config.toml
activation = "swiglu"
qk_norm = false
init = "uniform"
init_std_qkv = 0.0221
init_std_up = 0.0221
lr_mult_qkv = 0.7
warmup_steps = 253
final_lr_fraction = 0.0
Each number is 500 + 50 x the weight over its row's rms, rounded and kept within 0 to 999. Layers, rows and columns count from 0. Numbers have three digits each. The size before them is the row's rms in percent of the matrix's.

# layer 5 MLP up, 256x128, rms 0.111, rows 109-217, columns 0-127
101:494515491549532541462473578537501548540482523510453534418465526468516418505437556475397499496548445461550531552492360488554508534550528428515584476514443520502487466513530621599387473624503545508484481523492518493454490520431488452452491459482482596508523549502442550513507526475502436618540503470559490483542489488596464538472513520564545452425519446402470558530514499618549474627577
103:506514502497546533543529522586529525494459497557511462470524543504516512573603446451470440475394423475484432442539520456450441489412518526428543651578469537626538493496509422447404538498534545507527413457426366561424525467407445516458523526486508513500575525468472453447548478584428468517483467493546535499466537531492536525524488443582453558524543492551464558466462557439549566527542
132:473431518487517537444552428522454450408457513516515526544421442482550448584453525488452419482512519492455439490485484460461500522466572424518515477503560454445493560462618439418399401484433478549467468512508532526515491533462555558470485396456425536539482527465452472536498510501547567480473433514573403451497561544499571489443551483566454596533603607499472515483540464475435646500483
109:495496414483541473467571523530409434549463565499482540417515519530526580433609535411505479525479498572519538553523473487474525466453517535469616512521478438581548390595528487450485480441485485555531465582553507468525488551479511449525540375555511494386528601457552534530505540452417394539471489454478404529459541459495521541452459486629522539465513521529468471464522402523447526472511
098:605564435535576525491490491429523492463528555527415514506545429451491392499436485463501500524480527520488508681473460491432501599512436511508492520530427484596472566488506430452425438541414436517572506492429498482450511537510503501476533508416487578533572502459408578546508502484493549443566583423488534597554540501505469493505515527446549459499545595496548408591447530552485498488481
087:538449573516497558567455373442561558544496568473536449593482510544503534488501505538466526518489452468521567526563492462554490556531508453448501457516563459513497569448478513490593472507504539545473503435560476445377586505551635480473498595483481512548432504533587398539547543533497472512617448479465549543470593515552472389444455556494449585493467529488554491446527519377502522508483
082:504526453430460515511487523547526490615558507559551583489494438515515519438481486493586467427553450475614506500582406442524533445480459459467451492490480452581470560468459549527558471567529563536523527537485552554531521577500526519477521467463492496493568452436449596492512414480468481490486430436541445460484491586489436549408518593462512504475389480499457566554495479644519380419446
078:634554551520435561546464439450513588500480515619481489508457452556527487475545453536442456505554456567525513498391506398510459532533498461491487438514518480601516465495436441513485573479613462510569519579505587433478541512548530529429478496571466500452505538551501580551437438464480480507437463517523481456551584371469472525474476483485470527537435547479470461583466576479552532438388
095:483461558467485529480538500507565456441543506402514492488521492504554510513540564507527530535533514350525530468560537510474526568469512510522539468526526537561492498522500482561417455496492495586402421610494497542455512440428505481411536552494549613525553419558503480589483466553449497513551420527612457444525575521500414465476501407579553528437432521441470500487630434599536544527523
095:569549564440521463538455491371509580505451596474467478470533530389436436474509480390518523437475570543507531491528484497497553515490489522478481545548501517483468537547540484467568450486509491463545541443417430439457485515517508525509563527514487453510521563455451563497538462428473364451501423484447528517580536453499438321526564527582458477468580575515545499511517438599570532433505
094:484551540537491438604349528474505519473485558473418526531543519422517551512483450510491449441529504474435405500524513534507451412403483422475492527451571490567438539514537467501606502585470425505505556503467472365528539528505511496521537557498440490516525539548401532495425471505489478549525498476492455553530501496451488398405558402465542487515498550483508530610589508549493635524471
086:487449494452528487500561453488483506594480418493501550495492459495519543562442532543507455429500396455444366543504444432493521537512569442585446601534515492543569588574452501488558540564461466563448492507533606413468484507478528474603467546526529468512453488541531503620459503479452469501485515596536490483598460521498575498571480531497534475483423536499467603620562545490533442419500
094:541619464543594494449425510450553453513539529480559594472491530567493451606550517472446481515503442398475589535542485481527374500508459567521535383537465427413547540531437569515407546469513607467520475591450537409518524538477462528471529489494499457439423552481554586477489546487476521465522481551530443492506394435539428469558477512552492526457461484480443459593501517507509482474479
116:501477421513499432416508472548477525490547590463482474420433478441492500477546418478492465532541467602550574537443499470527573540545483555450530474566442459459507546507435387568503568445553539477442442496535555461569504520526408492601449534573505444498620535520496560429560474418580480492511416490478472507486419603487458461506401483507464533502578516449485567419431471516562485515534
099:387575471554426493571498575444468485486463460565436498430552444499447571451528547459501545462552438470538394539488504445527476512526443560564505486498469467490521497638540461616544521568530495486475468557495487548542461472525555514504569411573511540404576436487581455529448529610502494534505488521430467570522529484566403474546428459491507540421439529483546497558411483585480508501472
105:469427489486454497445443592478550443547506486484351496491563523440478645434455478508554469522438448510467400483541568465442481515451520510457495538447446583470508500490441497477513437573453478491510583483428537523411413526512490505578486458513503487516452505432472561457626535567549504530464452514460561432538514557498474533502412412461473541459491442472445465592425519538384458519487
097:587578506554625498453467507529455482507487552467516567443500534533483444592429486475505513476540556501458498409489567496514637421534527507484542539467593459424493507579457453492578437603468458552550514475477539547481526474550517501502555547412488521481453540546571414553495458421374497512583507459520480477487394521569473608564437441497485479518551498601488504461542461535537508525501
087:482551521504505489406574522561492536490459390483556482573496446548433472549545482565478453512537462454548587551462431518531463562478497527528513461557459412453462500464544560459467477392531428495606489426519660476464548555556523513464475503539408491510547524533517528495498481447478580475566651556548409533511565515492468468495504491502520568469441455507506495491522539519540367421555
099:425524413566497574462488444456494422524488546484499369500522507440459508412491473492459539478396424455547416445574467410510538425460553550441333482550525507486467561549572508451492490565526601521471556451594521495532456448595419575466530484518429505462529486540510530468522511396530489507532562470511511487499493480482532458471506525481549485376469502459462529469451449510498461514596
097:572544579441483510483493634504506497465524444543541537505408580559418504484556591496543465459432498464409553494496440580526579514481507487519554408414553538574493417562532461495443497449573564396507508491545502367480465573569447472526542451428555484475467460515491493405510456554561430504569469510472495510433537519531512456518539465459494474452450500514597489479419505405543518529497
096:417455398440529534468476572518560596521526545607521496526481487493609446484516536476600545458509493403481537478423560514467452535511520590582427478490515470544546502542486482502459465486522493499543534501438521577505433492621460504525478509663501534513516503517466569546463441580546447513495529569562472469538424507447449589451452406559489435600513446475504506464455484542549516428463
108:500439630414498462514369570533502519505521545525541456489497556589519439511517476509549619556499517456593560520546562545516498538460534481428507529475510437540510486480525445513448504432405431396457552467551491424565470489569508499511593579480488543515520468490561442467453469512520459456462500434508489509447518429531637481588541517414554506500496539535594458550596532459502567544491
069:454524498486609516416469421500550488424464494517493455424490495558590533447578466540442497514577490611550526514644513459572394511530513580463543484491431437491458397503444439507486504483556504477441440536443494555526473535539526449430464541498531543535439565456520620468537471534473493489569456478473402438526537574548564526470527462553566562450492553466470483497579425515502517451566
103:521532457464489511504537446528393539448458413424410495409504558495543588523535525498476556596428515489541560496449463478522468532469466512496514512497530487532504434510487492540621510538446449516538543467429557552519489518506581559624586472457445491493406520444548529446435559528596500583422482467519524552498593566500561588531560471516464411507542510462498486421505517461396508596437
105:531563492501411500519543471457519459527531536514554481499586527439548517477493441354381530475459468514388464564512491388570581480478517472397486511487505543479514489475585483468614519429397432456458481485466506412482506458483489464530525523513516463641526480484562461576520479491456507437528568554437541615465563552499540451497552583485505480492493469504614503440443537519500485454500
100:520571464499450499525503508520573463493448413372471485542464547513452517480569565429545483403484496504376518616519492494491584490465516423457489508522603464500479527420453500419552479501476439527463465443542504530409511503484531435490497628524549581519464476498509486514550490553467531445491507388547644474503487491463590571478438520558451515543496445512488537437576593565444459495484
088:547478441467496465529475499476451493536478591347507586468411456598504506522495517541452496503443484618487477521493445498542482542481523436515391568461643497488533492547467439386491525536475490498399604559473574507478551454487537521448543506532513413504529487467513373482508517544512544460445481451513522536595534421525531487532444505532458494438567527543510501456466452378549521438473
108:469533496524465490504495502447524474400505465473526641479646506570540562441432546488486444549503503431509468472585575450542531508552573495617518529491454457531525423501569613523533519495517494445412504501513496464462503486536485522544453454463498535470477555471516402487566552492540519475476514402584477482539369521550498530598390614444523478504473482581491562540503469469435489486443
087:477494526565431538491498456441497441503551475470495611577564511487461523366424469485506536447558455461447331415542533422503558536428482387529494522528468510534549440426518487524539450557469437519410638547524422539452507498412464463481529459508523508545507439538539495556512469395509506419506462477436498501515488446535499593497478541438475517477484441471458521518470498578466584468505
088:559527497529544475616458537572497443560493546612491577486496608496457405501505491489469483480496568447439440522569496455466506575464481449472489516528429560561432474528454472541504454481509498482444567535470445391509492488515494472520653474586451610540537512543403551467484510554500468455520493552478505604473608480586464507493536493504440540463516541401514503566488506557508612565502
107:484427521533567541487620511550475426477485484504467483502564518533453444479541514514532479598522445452511441483439464422470512540515433509490495462543549434421521489455391317536517541520431509572419499521499604499478542379535542550494519440519506492556528430504497495539564473487499451500479432464495480560515576493499486528515489522546462464504562370485479598359573514417477509515514
105:541488501486439527612489503438475531450487444485447493424450540457606487519524471448487520410538600479505535619504520455564525468557480464473534540445564424496507553532424530480469529495569487465580592424453467552501556500448551456520598536459521504555499491477371492496445466457453486517521548633571424493450588562559494563441539535527566512548565581486495475521547511564490426561477
099:581472527595411507484511521473466450563491492455527478536567492498467503503490429525540503354503466524402553460504475601532549521554460405480508483516527474550460494478534579465561480483469504505392458482482444456533531419490474540491532557510492549565535421501490521623496490522477513447614607490525559542584530383516480450487628476554552540538503553503505522586466416536512577428523
111:542495459504538484432504516603396519428446489430480463502480415525434541521486527497527519493551479573487514453502498494530425561450510462583569478437510492453494533564455497472535437474526528518575494500466509535549524570446615484531458501454421476544459498467513451515387536393446493522424501489529419428486439468527417505622509387470530607470539524508542510597474477600432585576470
098:473347457568519513530476443477419533482475538421473431536528601535455459468457493569563595499484534497495544501521497471489449480503408501529377541623488488483482508502534504491432521372453449583540489491528484571579493453512430476457627526509507530527497574499434517440556484404423537523472507458528418456475559423487520443465474533515500544426573536473480472536494479593563449511480
111:494522502513430551444538468449504539433469490534462593576429502513468492504474470527472416565590530436573481512498477432491597569476495522523542504505442610516524504474558577521546448482535502465597379482494613502448472449556505507434476524520455590537479569508396501643410515564536473566619593499454514481489567510547521525495430535463525479465529522532485477531434487554406489519498
116:622508564524565510492501523425477421519566470436509543399515560521457457462578439440481485456400545542486525514519406488479526541562532477490539525490441486492471463571544599469547570460567489498560479496423583439501602518465534479538582424545431512564484429513539537495517394517462528374565510513514552512431522436488512515601521543476488483437560506557535485489419496384483464465484
115:504530532544502470571462439436509430538538512529516508617475547609438346475513490442510534456530575525377494441461567567526552522496392372458469442473524461483509453518486541419489500410401539423454468457548511429549535541508482423484568524534506409548460487481519561495517504488541516449493555532500493587513461424509557424501464510580509460521581562555545546462444491484517534484493
100:528490609510465433519453500491464541470557501582623553532571465458500500550451490493516513516430481509483444508461514481489528400580464540515492502381509477421471506508646434467488474555394475532550524563590604555549499517481460435518447489511466473554509518509440394477546486434540443482626471559484527529520443546542503465521518543477536586555532483581541581436406427519484510477510
100:495476574492523579533476409488527500495476550476550557543573532457478499483505507489489383546564480419449501436440562509479469438565490602543422548399474504473492511559488396528544531553485532516525565570479510510499493466484571510541499518445484519507410430468539480553468453455518494460521449553485411540463497535428480619563441468346427493572597549535495540539456389497461549479424
095:524472530444417481537425560507545571521510544587595488476544559468514456486418521520428584484532459621541459510527443452498508402513451441529401474525534424521513547572535542498471534511537486484497543566597512528401456457494461529371549512513538451534566516512499510446551526468434489514503437576399466569553545442488551439554462559447576485452431563477545509570473485575504422470530
078:488431474456456514459625478497426555433597487549401530478570407477454506487409492463543508529544513467475520490528476410538588480513545587569535505505487593526409488450560488482426461506554516470553539442506424457479504516492421533555515510573542570459536489481448433565563475426499470521565470552458507452523544502507547466482427552431606509620545516577479596497475523461537411536504
095:493425437535589519436507452420465484417553467558470526406484489481472427508483471425478497476445570454460472486450434478420524510513482455470543525598428500592471558504506500485624493470513435454482518424479478500512534540545502540617506520574551433397495509426511555421516476561588459588346532480493502543517448466461550498547528488526448525521586466386433531533517476534483459516513
087:446442581491465483524527413498580547470537492483437551493473497531520342413531497563513533546523607450465524468515484535492463552464443462586461499544500441562556504438430456566517558607489462525529523631535503573549557537470513463536498527463453524539450439536500466535381472461515585527442404511484510507447436515577502581562504477454504467568505482459515545565606461484503585520550
102:500506488531481435498488486503458488509504523477529509574496558422445574512487416555562559472505585529538496510486581570556465533468507591589521562419472504432502476554549505546537520505513522520568455552416450533533504556459526488603486442534386540439526513485577509505390511508633464489442434374559468473474444476468406489547489566487508519576601530584560539569568462529449556518469
090:490471464461582417475512542495505539463481577570490476505438570493440388504609437509492572595559379500607492498502478423459460452470482504591482526472488464509556557520494502421501427455456520541505431587599573464544433527467458481432463475618477496535553523489484554442515419507495462454538587588484412445460509478578477485456581505570505477456557511490537480517480519496496398505505
112:502483551455461609468543565412394522476492461579485505501420564499555461468440473469418433476445432391475539523525542586575418515540597480447495381421429461509520473537493568494476457521496506487481545523480557578512488388527507452502496517538525481552477454575507477577479488553522536558533477476590408544448533497526472480581470516504411492421403471534454470508598556521491557515496
104:556477589516486505535437487559479451557498476338588468504526488528499368466457500466482529456470508631522494523561433511522590473553546402591434488500449480450525563535495541423468427599445466466428605435522516470538536460511470486408482574463532478515492515438493499525492539435472566433539521555436547543465539499541498522532443461472554557542463454492485524584446495536523450401496
115:563469542483445487475582474422537484522476528404441499528483399454456456496441507517439554475530471503505446586527541417505465428603547461455435435537467436553453557550490581530513473553479480517491536398561557514520546509570571507476512602452562542502469514485475526547498548427486606500590461482557383450572605445492507414522489575514505482497437519502481543444447523520434406564510
077:596525545515437445468438569478582476482479526502445492415490471411514446448568532489445480453593564523466571509484515537459421531469511472539548493506471429529523505586525551454532537622441541514448491482439444411497561513509455534485476495470447503457571529510613499565464536587469441570490508381504451482449491455596438474545484549569402534465419550588457493445502417519538462481437
109:503475500512492501478551520586413445535572554422531630491559454464499431509546511432699497418438550561523458459490480472469496524610487498440553538523499513534490500476543503385503512415526470562518481457532617507560542467434453532516419590497429540487465502439431508548519440426463564486441483494514433437416496496469524486558441506580556477582534484478502481521507485481514514443494
105:582424502480396453531510502531508574572500460469558471509411465549468503490527593510458626476552438531508512488496439481514573499537488401480495446458625592483491515487505467502397495493578437469523523446572654468529543574520486463477499579485437506490584486434470505430528504450481472553549537467484560611540471460489542491554470547567480559477520524530624510539450567448476470515522
103:611528564426476527509483514487551392447461449423484507527454461434559476447494545482595470505434541577502433454437460477503536381466460468520529474423486474505466505528545460485567413399494496497554607436500511438427485412485533415490419475559485468561500502408554417510481544444605438510511534516457491495526460589473471475514485616409516496523535449550471517472412520499438522482494
097:450516642532427478524522447504522542493530509462527501533480536502449411545492512465467484571555528464550497456430467516552535412476498441560502477526414437524486424524444504467479459557423569499424538533578597525543497500597498549548481559480432575498491588574532411577569478538426544510520441524540518553536470469562552449510390511500461493549450505469472492441583407397472588519568
107:503479547506487461523517488525458567485533459482501506417514430480639423533453526555500453468445504531463528520510538460519456368501596341472484550546520445532480524547558501525429440500511507494524430453460511509513605434502535565452479501371431516622398524543459524541435511488496510532482505542592521412526618573501548508449546546547465501491572469454430470469474533522515498574485
093:544516502504471524424606497570464488494502531470493484482545518474534490490551525553470543529450446644553474635423405555461498485517413475480512552521580483578466496464473467501513528421560404520515507467440543570465480466573480589491560477560514415515478481517525560623507457527597461492508500437498472464533496431509337420425513502488529549494493417495556472465454498417560454497525
123:473574519524460482513593489568511553474504534517457465549538425475534572504544517556536562558537471505608498453465528501430492526481470490528495494502599439604437564500464436616495547543491585473541492523536436484592432451513459546474506469540400504497598433491496383432412486490535509494556424541476529464499481540556506531498467385538562540599504467534461623471493482587505416459510
111:512474460536423572483517524511624579440525487505480402591442532478578513515510441586537497489413488557484519538382514476449524488503523439452596548550463475493490502517454506541530579447460533520590525393564533534532511451494425469450443430396534476505440413527494386437551486492532556423547539538516475483492520523422425489434478516459421489445462512490445436473579530484528433433468
101:503470552511498512499505527458428535568559443417486498528444630513448512620571482439533550501522570512523571487381447452509448465613443538444438439496523459574470460498484489432498569490453423440446439489510543483414445524547560457567535525497553471587532514500483624538524502425550592534558443497527468493414456472518488403566464568574423511458467479501479487486527520465492495566501
099:492464555510479485506590478536511440513522564480568466448614534519486441464456493469516527410445536542469465514600534487487473449431507504541471553566503468508496527439524558447444510451497427580510515528474484428495474402525400555446502520554539569444545568555531501466635469487471433554431491443460549400453655429504535447551403438565495485506470381547542490507525501504535502445469
084:569438513543540507415508499457496561416468613518483578534519494601418479560479497430585548487469414443411507500442476455462518536540377583469499433492508513602542458490503450439457490520498583438530488584591599531475453449470530581584552414518570501496445527486475536515395484484499509467561489499528390540537464477567569501530494553534522524528536524480494422520481502475553560544475
100:461402450457517532413447532587545539482476450417504486564500458517537448450411543571496504475543499528536502492544545451485523474511489418541464446448396546465484419376472514510484615482534448456544513538520480497440545467491514467462460479469447508501577503503449453491553481404542438459497528484425610498550452493520582540539336541486494433477461481509502466597493594538574411459536
095:573534457522572550485579501517445579548446580553512418431538480469531493467454483590512460466546547613511496503428530449488497451592498473464453556493479502431423549474456515490478585462478511504588437523470542468457587503535482462598482549609606548529473570500447484561500516447490421431624495458454526551612550500422568527489517530501508541569424468471515513511521407517534504561485
109:471509527492434482510417563418481449549499548494530487595459501430501426545426427499490531474456526520461423597600490469498461560548406421510468564444466525476509540512433486559475572503433521412551466432429537508478521481474535527505586599519567558557447519538418490457479481540467587511457442524514556548474547554556523415421433491421545463470534495519518563421548579574508493427421
103:427435412551489501518406453577527620543434498467470455490451433536558577506436456579557577480526471568531515520554582494560449478450505488558426551397445496499495622489459507548553414561463374467476498453475515515468567437513502528536472500468497450510452441446502491502454489466604477443418505511502504469612422438482458427542425512461485471549545523499485551525454484570446476519525
091:503520536517552540496515519528456563496399502627485534462494523487545555559524497587384546510426363402481520539437436539486425528522602583493486499475538439583504580504522551557478520504494542466478520495489371512543448523515446535541477505561454568507545466533488588559446523542602433459545491526545493465577548520551490501429445518399440476429466553518522497484499499441481599511447
096:453496567479501480525412476390574481444540457443578447450565479479509352519502453605522518526508483550544516450493525480533472495529528531559466489518500482435450504541536433493500469576424455519537569422479503487514487592557516574556530525562460503469485592448461530506513445405552516456497450358453524492551501471554425400493457500439569504535531600523510451596466440508488388459486
106:429519507528466534509537573552487451485509503383477509504571597428525632584523514555513416579541514576504499418527467420499452490536405402529395553489464453544441503498604509504583490449508615586438456506464535514545517525462491510498532558400452507524491463512456430477517495466522578489492519515540499531497533385438464521475575439544422450473528449484509497453553472402518486501542
116:490460464503498482499498485490540475475537470505585513502446569593553558523523544556480562508455589520478524371404477530555495434520483454561528501480510471567528506535437499460498595483490472442568338422451573490475498546588505545639569461494522422511502426447615525506523398517536509472521395490522474431472499479419555473534495542530445481538511463593549432496512532456561530556489
093:479395446531569479452535468547529502535529496434380566429436453482612570512492491566465546561521515592535534584483496490499534524469589629591535509473512591481469498518557499507453507555521492437497498545570524429568425453486450528393513476431504565480430517503550548515479580480482429504572470461570432461521445408503480549441394583491500467550498510540528561558523482531447491506502
092:441548528579507431469524540486485523572538492479519467484532470582546553569554533571539650556532495419504445425473503507557477484476485599563486531580550552562455485533524425520511537463492540438404535496558514524490472518565507510545594482504394481569576585584480523585482453420401519500474574523507499521514577398579530418509529498500541593447483514512559535424509486573502477516509
118:478475499451468474459589426560453526541486637487524420488487521487486493512413436562465448429504473566475458527479578562552496447551493486557580433459579489483529575506474483437481402573528454489498493534450521510418507581519528494575649405430496532513491588532583508465537519455536492537387473512440498486442508575465480403499435418513458502446451598459534484546490470463489534516527
105:491507463595537475478525600515551554509515437450489429473590470511560536481441434469563473543453487505473509477449565601615553509446500513518493385493470611469540388480581475521479558471577536463568520507421475498499532399484517502454513412543575470474486432513482434475486499488598566471518433513517427524460434494567365483475573505455443454490566417468471451463542471539505483534475
108:488515461632459466521413566489462503520473495485540498466499499475430529582516413491546553503555490392421474475388478558484507506428511487520564533413446513582392498473533542501512538523494597460517362543560454527527528561465520501578508470451457515499437468554521506432513472466451577427538398450470486530500546400463407536575587538439484529575575518498471458487525589496465493510498
094:552501504524438534525493459527383486568456573484453474458473561561431419439523548527494436551530518543525444509433461461610471529417504548586545529521460442485501463529497431554419459537433440477438464543496503462513489540494590434478498522447462464513525570532582414577485504445494530558450527454439446626422509456450428596459525439478452590503484492508467549566579426538456485552552
091:522447427523568520533419494383516434537482525475474493391459511493573490398498509512586451473471499569560536502438450496552473522509541509586477530445453571502437504485464436518360493528593576531535555533331480545440514520485471512448483439505536469477477462450549608458598494546517550471428502434469537382500454440431503555527482489502502452519499466463492477505432439565500506494452
109:418467450532506406461456507454474474484478558484489499458493460430512505534462449472505520499503555559419502477494434468499470475529497519469371544534580432511492479501523497508612502434509539452615481522463375529554464404461439589536408501424548473589440615524531466587489589548470591492596557552487552480556489482555470519474528545421560472525526537509487468496427414547527507426532
107:529504429447550547539505477485495516420482475574477517491471488386494566512531470489489431501464553518494514534488447543508504556343422462461442496477503520548523490476511495498599556574463428505590587459396488499519423483491454426473504471498456452569533445449457549595535502401490532539573600488380576465579460510427493404461440551499577418494469501412450507527486462550506472522477
093:437523581554479525508540525480494546436521567570526554567496574520549490470483532465471490571511549428531414485443579464456460464534447495518434507552446538546426532564537518529427543507464524563445437500555433532475463553451544567524529512492459506565448514578457418553443512521415514426477526604452468554470455389534498427463422542487495527541441478516531565406501423448601456636532
104:455497436525403402512503466405457479557446522483509572558520541498479523472524501583384602530503520522482503458516508573615452472488466397541436469566478543472449494538441545484419536433483430521543479422419562503488453576501438488572478505455464483567437572493420573543564493528500500473445408453441494607487466483465538440452507486547442397475499488524513423494591496484470461438497
094:503458486508496494559519485488516541437484552616573420466446470565423510554538536483543493499496538430514469547464502507541473468513538556484497539522552384509424475529375517457515526440576530560564404483503555555515514593458560563415494554470382519520548462517485595494452472476479544460499523563561458500542481474556513514504474501515569604541616557470622447454481414494583469433547
101:472493482541597505564556369516503457529421505547513570473504506507491535393490484488447568558530557475614417530570532519474501359493489500415470606575523430506535496502511578398529566503403480455465470549433517469474471499559424571538432527478499504557511547487438506461467462523471495477523478347457610528520490472468522461505492482524502497537403464498509484471500437516607533508523
098:521529478525460525451471484426475459503510454486477492595545472509406417430571487437590554449553584541606477538539453444497484549439426498468541519509465506487419548498438414415484493617539438466452551565443532516503585501569557450418526428436401484460463470509475533490496515512570419489477528408442492442470493517435561476481456551557561414413532530492440507538496411472475466449475
090:570487517479397482545479480501490455506540490483508512621532493500521557480474509557501516456543496367415474453534450450462517409506544500554634478541467489404506618567458583537456487556461480471461421414537430471462504552460561528480523472381445507473506521438477441528496465522535476466492493490504490394544521451541526552390403562482498533451489425574503542519515574408487446561463
099:626439492571507570508508523518464527497611496486500437483466431474505547505570482511505494506381526455445590547524380446518613498598510480406581468571474475468503488532529503523467456444632495501466563502543480507531487484449561458434536530456475610524516462559549502539468488541468485444485583557437436494476575525488553537493561635505504571521469488505513472447576502540425433504518
092:499509476543446520449529446511550513547508545446525561500510482385562486586553434468490584523448429503568513490474558532582484473528510602520562483467446480553456530505430480573474471462520509543588506545522494516524461470470412522679473484576547546527419484511594432608493516525450496466421567504557499543573542532462541416432436458499418497477474565493433428523456527501567417536497
094:580503533393557599458467465454538503613504489419556433540501589446490566524540432440507532478471454468544499463475572489508480418539404507472535471468465539398489526482566438527512505482427488515479531554485439545495502512511401488548461527573394454405501500531560609461557465400497466503561479438491409415501491533512465522513467547494437463352515483434481515538514478490465576467497
108:434473618567557533541555511502443456536425426483529488415517519455463495549432457479508488442428573472496462524561408484485470448501535518510538530508463625476481488425533460542558425479435576470534542531349531515433463523467665515464442468519542482581450518456557500443456562468480592473464552457568587516492516482549533472524557461495616487538536441495461484537487488532523551466485
106:536518563505502554513515557518452442445555476474558446520499477419486505606563418458612391534382488549521487443514428454426424551449542472447519604575484551494520497500480561483519548518516463545521524525572526449488491480432567373411630508473427495474540471486521534510530496482451497522498572507521539440524507439480534476487458594552506518396515390512434562581538532457520507478499
112:520491535503469462498417527557536481559469449454544504510477533556443475530459559533565472479562556561418534530561551674559584466530514448553463506428504454530476514534539608394569458474513607491470554483519474489484557430510493456517456479509524513380558507519485603470507527496507389545524524430529486445488528515655544487548510482559491504503513496470463418476613526573526540450515
100:484600538539469458488496524385565466502514566461516535475519523426436529597501454482587579481554525430426483537470550573482405489561421519573569481522494480454463522511483515529553475523566494480620466564504579502507517517478478461525571490462565526504411532561454567522398427549486507433418438583497547607446506486511516499484547503505540512511545621526436430540444495550462535474398
097:436509530401471408489476485506508473602505401455555603464519453451524495455471566433500466472460519399437486486565494406527370527507557390559490448577479529492552510483575531507444470474385557502516588532500490458522470559509509508554488508530443536441490520488504488520523493450487440398479523456435552498509586586443569503522520551461511431452445423518484548544409544523512509411425
109:513571488575459578532483426637528445468492420560490462455488573374503555528557549484420499443559516518512588497505501562477566524493427571566593579508461470453511546504462560450463467447550429425466474465461450544406407552498506505482483470449494351554528496470440505421587592497560489526434453520452554504485493444513499479512461534487496506444534466501468533535474563472579471464517
082:523454390423510504523509562603465539579477430525416529448579476523590530468495596518503448420541492645452462545538567483454480444517513489527454497498478516497539491534445525500435520476532450457450496506483511571401538534479579533481545554491537434494445538496473521574493477571508474553505512447448529562446526601464534575548502502611435451474440412502573567482370551540500563520505
084:528474504430457528512543524534588563476461463450525507375489479534592514519541567529523483487387476579474454452594615516405469477549500505500501445549450448515490460513459495486562540487537471593529532490584512610454430496508508558491480461388446538433407473577581518521565546524522483493539526449542472455564466470468454594563381519504458544573370501503518543486474497527542479508516
097:489461559489480533449502575478558527511524444462479405458469478450468514530490468439470587505422529467507464503458476521497486497479479416538432483557504506535503549497572614534427474570443516457631481370505500469469512486562483475487493510462490414481459417415376503544504561447471530530511628519491525438527586528499467458571496554515613525405458421403525494580513533542446551499569
094:525483574580433560547482538467487448505453542496527487558549558465504438522488445555512507542405456522549481544472483537630538562472534516445569524442486428551477525583595463490434528573465566636460647534550570516435483449506485514496479477446498546475488449554513508477424501543589421545466484563448506520454479516637495508541523539516458442572448496471565524573558479476456577484518
091:450437499511429497513463478397533541497439496436516449553503519489438455505401453495554561533483399520559519465513491521532416445541488503474572568502459396410478560508419484433467496611562542544497532480409480556579493522599484426409511528510408482429599518483468523457553529535563489524424404445486487452555429500578546512479497470535496446470509523545528443517574500449498520397571
100:561459512438602541553564507523489374448425478517554480424495550461449425535582414450430507474537479448409490581575552424514480457479543513540463551434480517513498439452553378511459428501514535522508472535460595456506496576446576424496509539412544497521549508429615582541519426480507576488534496514539551477556524414487549530532488494513475527505488552478464561444515385496498532541476
095:487459468490521456519501480501616442530502421442457489495470420510436581507437485464499525542494575547557501498554564492525511500492373429586455605488477541463573480513538498571483419445616463499546416484552604531403499541474532563479446468556499504473442493543437571526537483474384529476445491514430493559494504439525581512471529564513420418546559544498449551538516600529534485587501
095:488661450538460544491518551488428583546496519542441486490496545407518582482542481553614482526484503531559523566485519524397499559485520529431513549532541536486534568522517477479485510478532524501635512473504446572484496488510487465463574536641451430561536487539489561556466539486367449534585486497469511431486507465509512403581556497464528455423541449462547499459509453545624479546519
103:541444569590484508428471556474507577380529491548445384480476450532508541461397519556451500492458402451451564578530504474510573587450469531395582469472506520485520462525474526514606502494472542494527543495530584536546493538479590455381523471449496532495516461532528417430517508537457549482473567475516394440579527495560467535487510535469424563470438583485572546480549588467499507509516
118:447537521472571387488608507529494542524414573498555491463537522471499518519563468491568563449468496479360536464496527584468405527428551494429503564509535483564530517475512488504422515509516605442518440544541438471604519505574490375477542482552557544513564506562526558396497414608449539430487498499554483541490506445509436458538608448489462585480509488482484510507501529524573530546503
101:528479574425520440521430473547496467549413583552617463548514585688451478533410527422570486465492568494520495475517486495466507389471552564514486572507514556566493427510521473418411483501455523518489555470529465511379560544447491502467528453457485518455517514514497482481603518503514533520536479452457539426458510537585456519531531540508567550456498496561561439470474428451565565477432
098:494496487588571544500554563587485471504503514523518490507495572593418497503442524467584520427525508420504503389534477459479440563499391538415543486557467484474438526554495462391539513456487505556458437442499464491481522422432505449381469485478605542502518497507550554457504533504462504506512358373520585396472453483514484573486595449492461472532602487481473567501518491495531544524524
100:467519582447525530553541510469490492419556557456529624595484512548478519473385617569502511501515497489576442470508409476476446480534481466462474570546509476555480507532450502498473514424443571394425505566492475441471516490453479488441496492401533530478523471472350593510468535540563544431524465459549542555601500519565523433528490494533611525505495523481533477592480470487624507539493
098:438538576487434470463405450515435535537545475432489525558528453508521572472519521525498538604544529493526611367505551524489526460482544551534485500380533482407538596542494470545528464494593532468479444519560475558600486456429541545530454559504386478532545472444610455485529502489493463462529475453482457478588498476451518475550423501549425495469442609535492473502553513401455493427529
111:549586477464376553450439478556479541522472404436564534542431546504551550458535437528583434432546506527540526459492520559397533490613459546434487593506439451507498406514456438462432461487529488513519504508377515514515473506507470454525480527474480524464555525501565568436481526540537469539583538536492510540453544495489498576566528356559484580533545420525437486510519381552474522518500
091:510500525505515497491462466493475532520482439521477509491424494438489409502503470558466579469527475452522480462530565531458521440434500464489535486557474413521456346544477482445437519477409489504484429520414540551577507481450475377507603582427520553558506480485486548491424433580500495500459468459489495465399476590583485566501541352486423506472436557517453563481617522455462546572494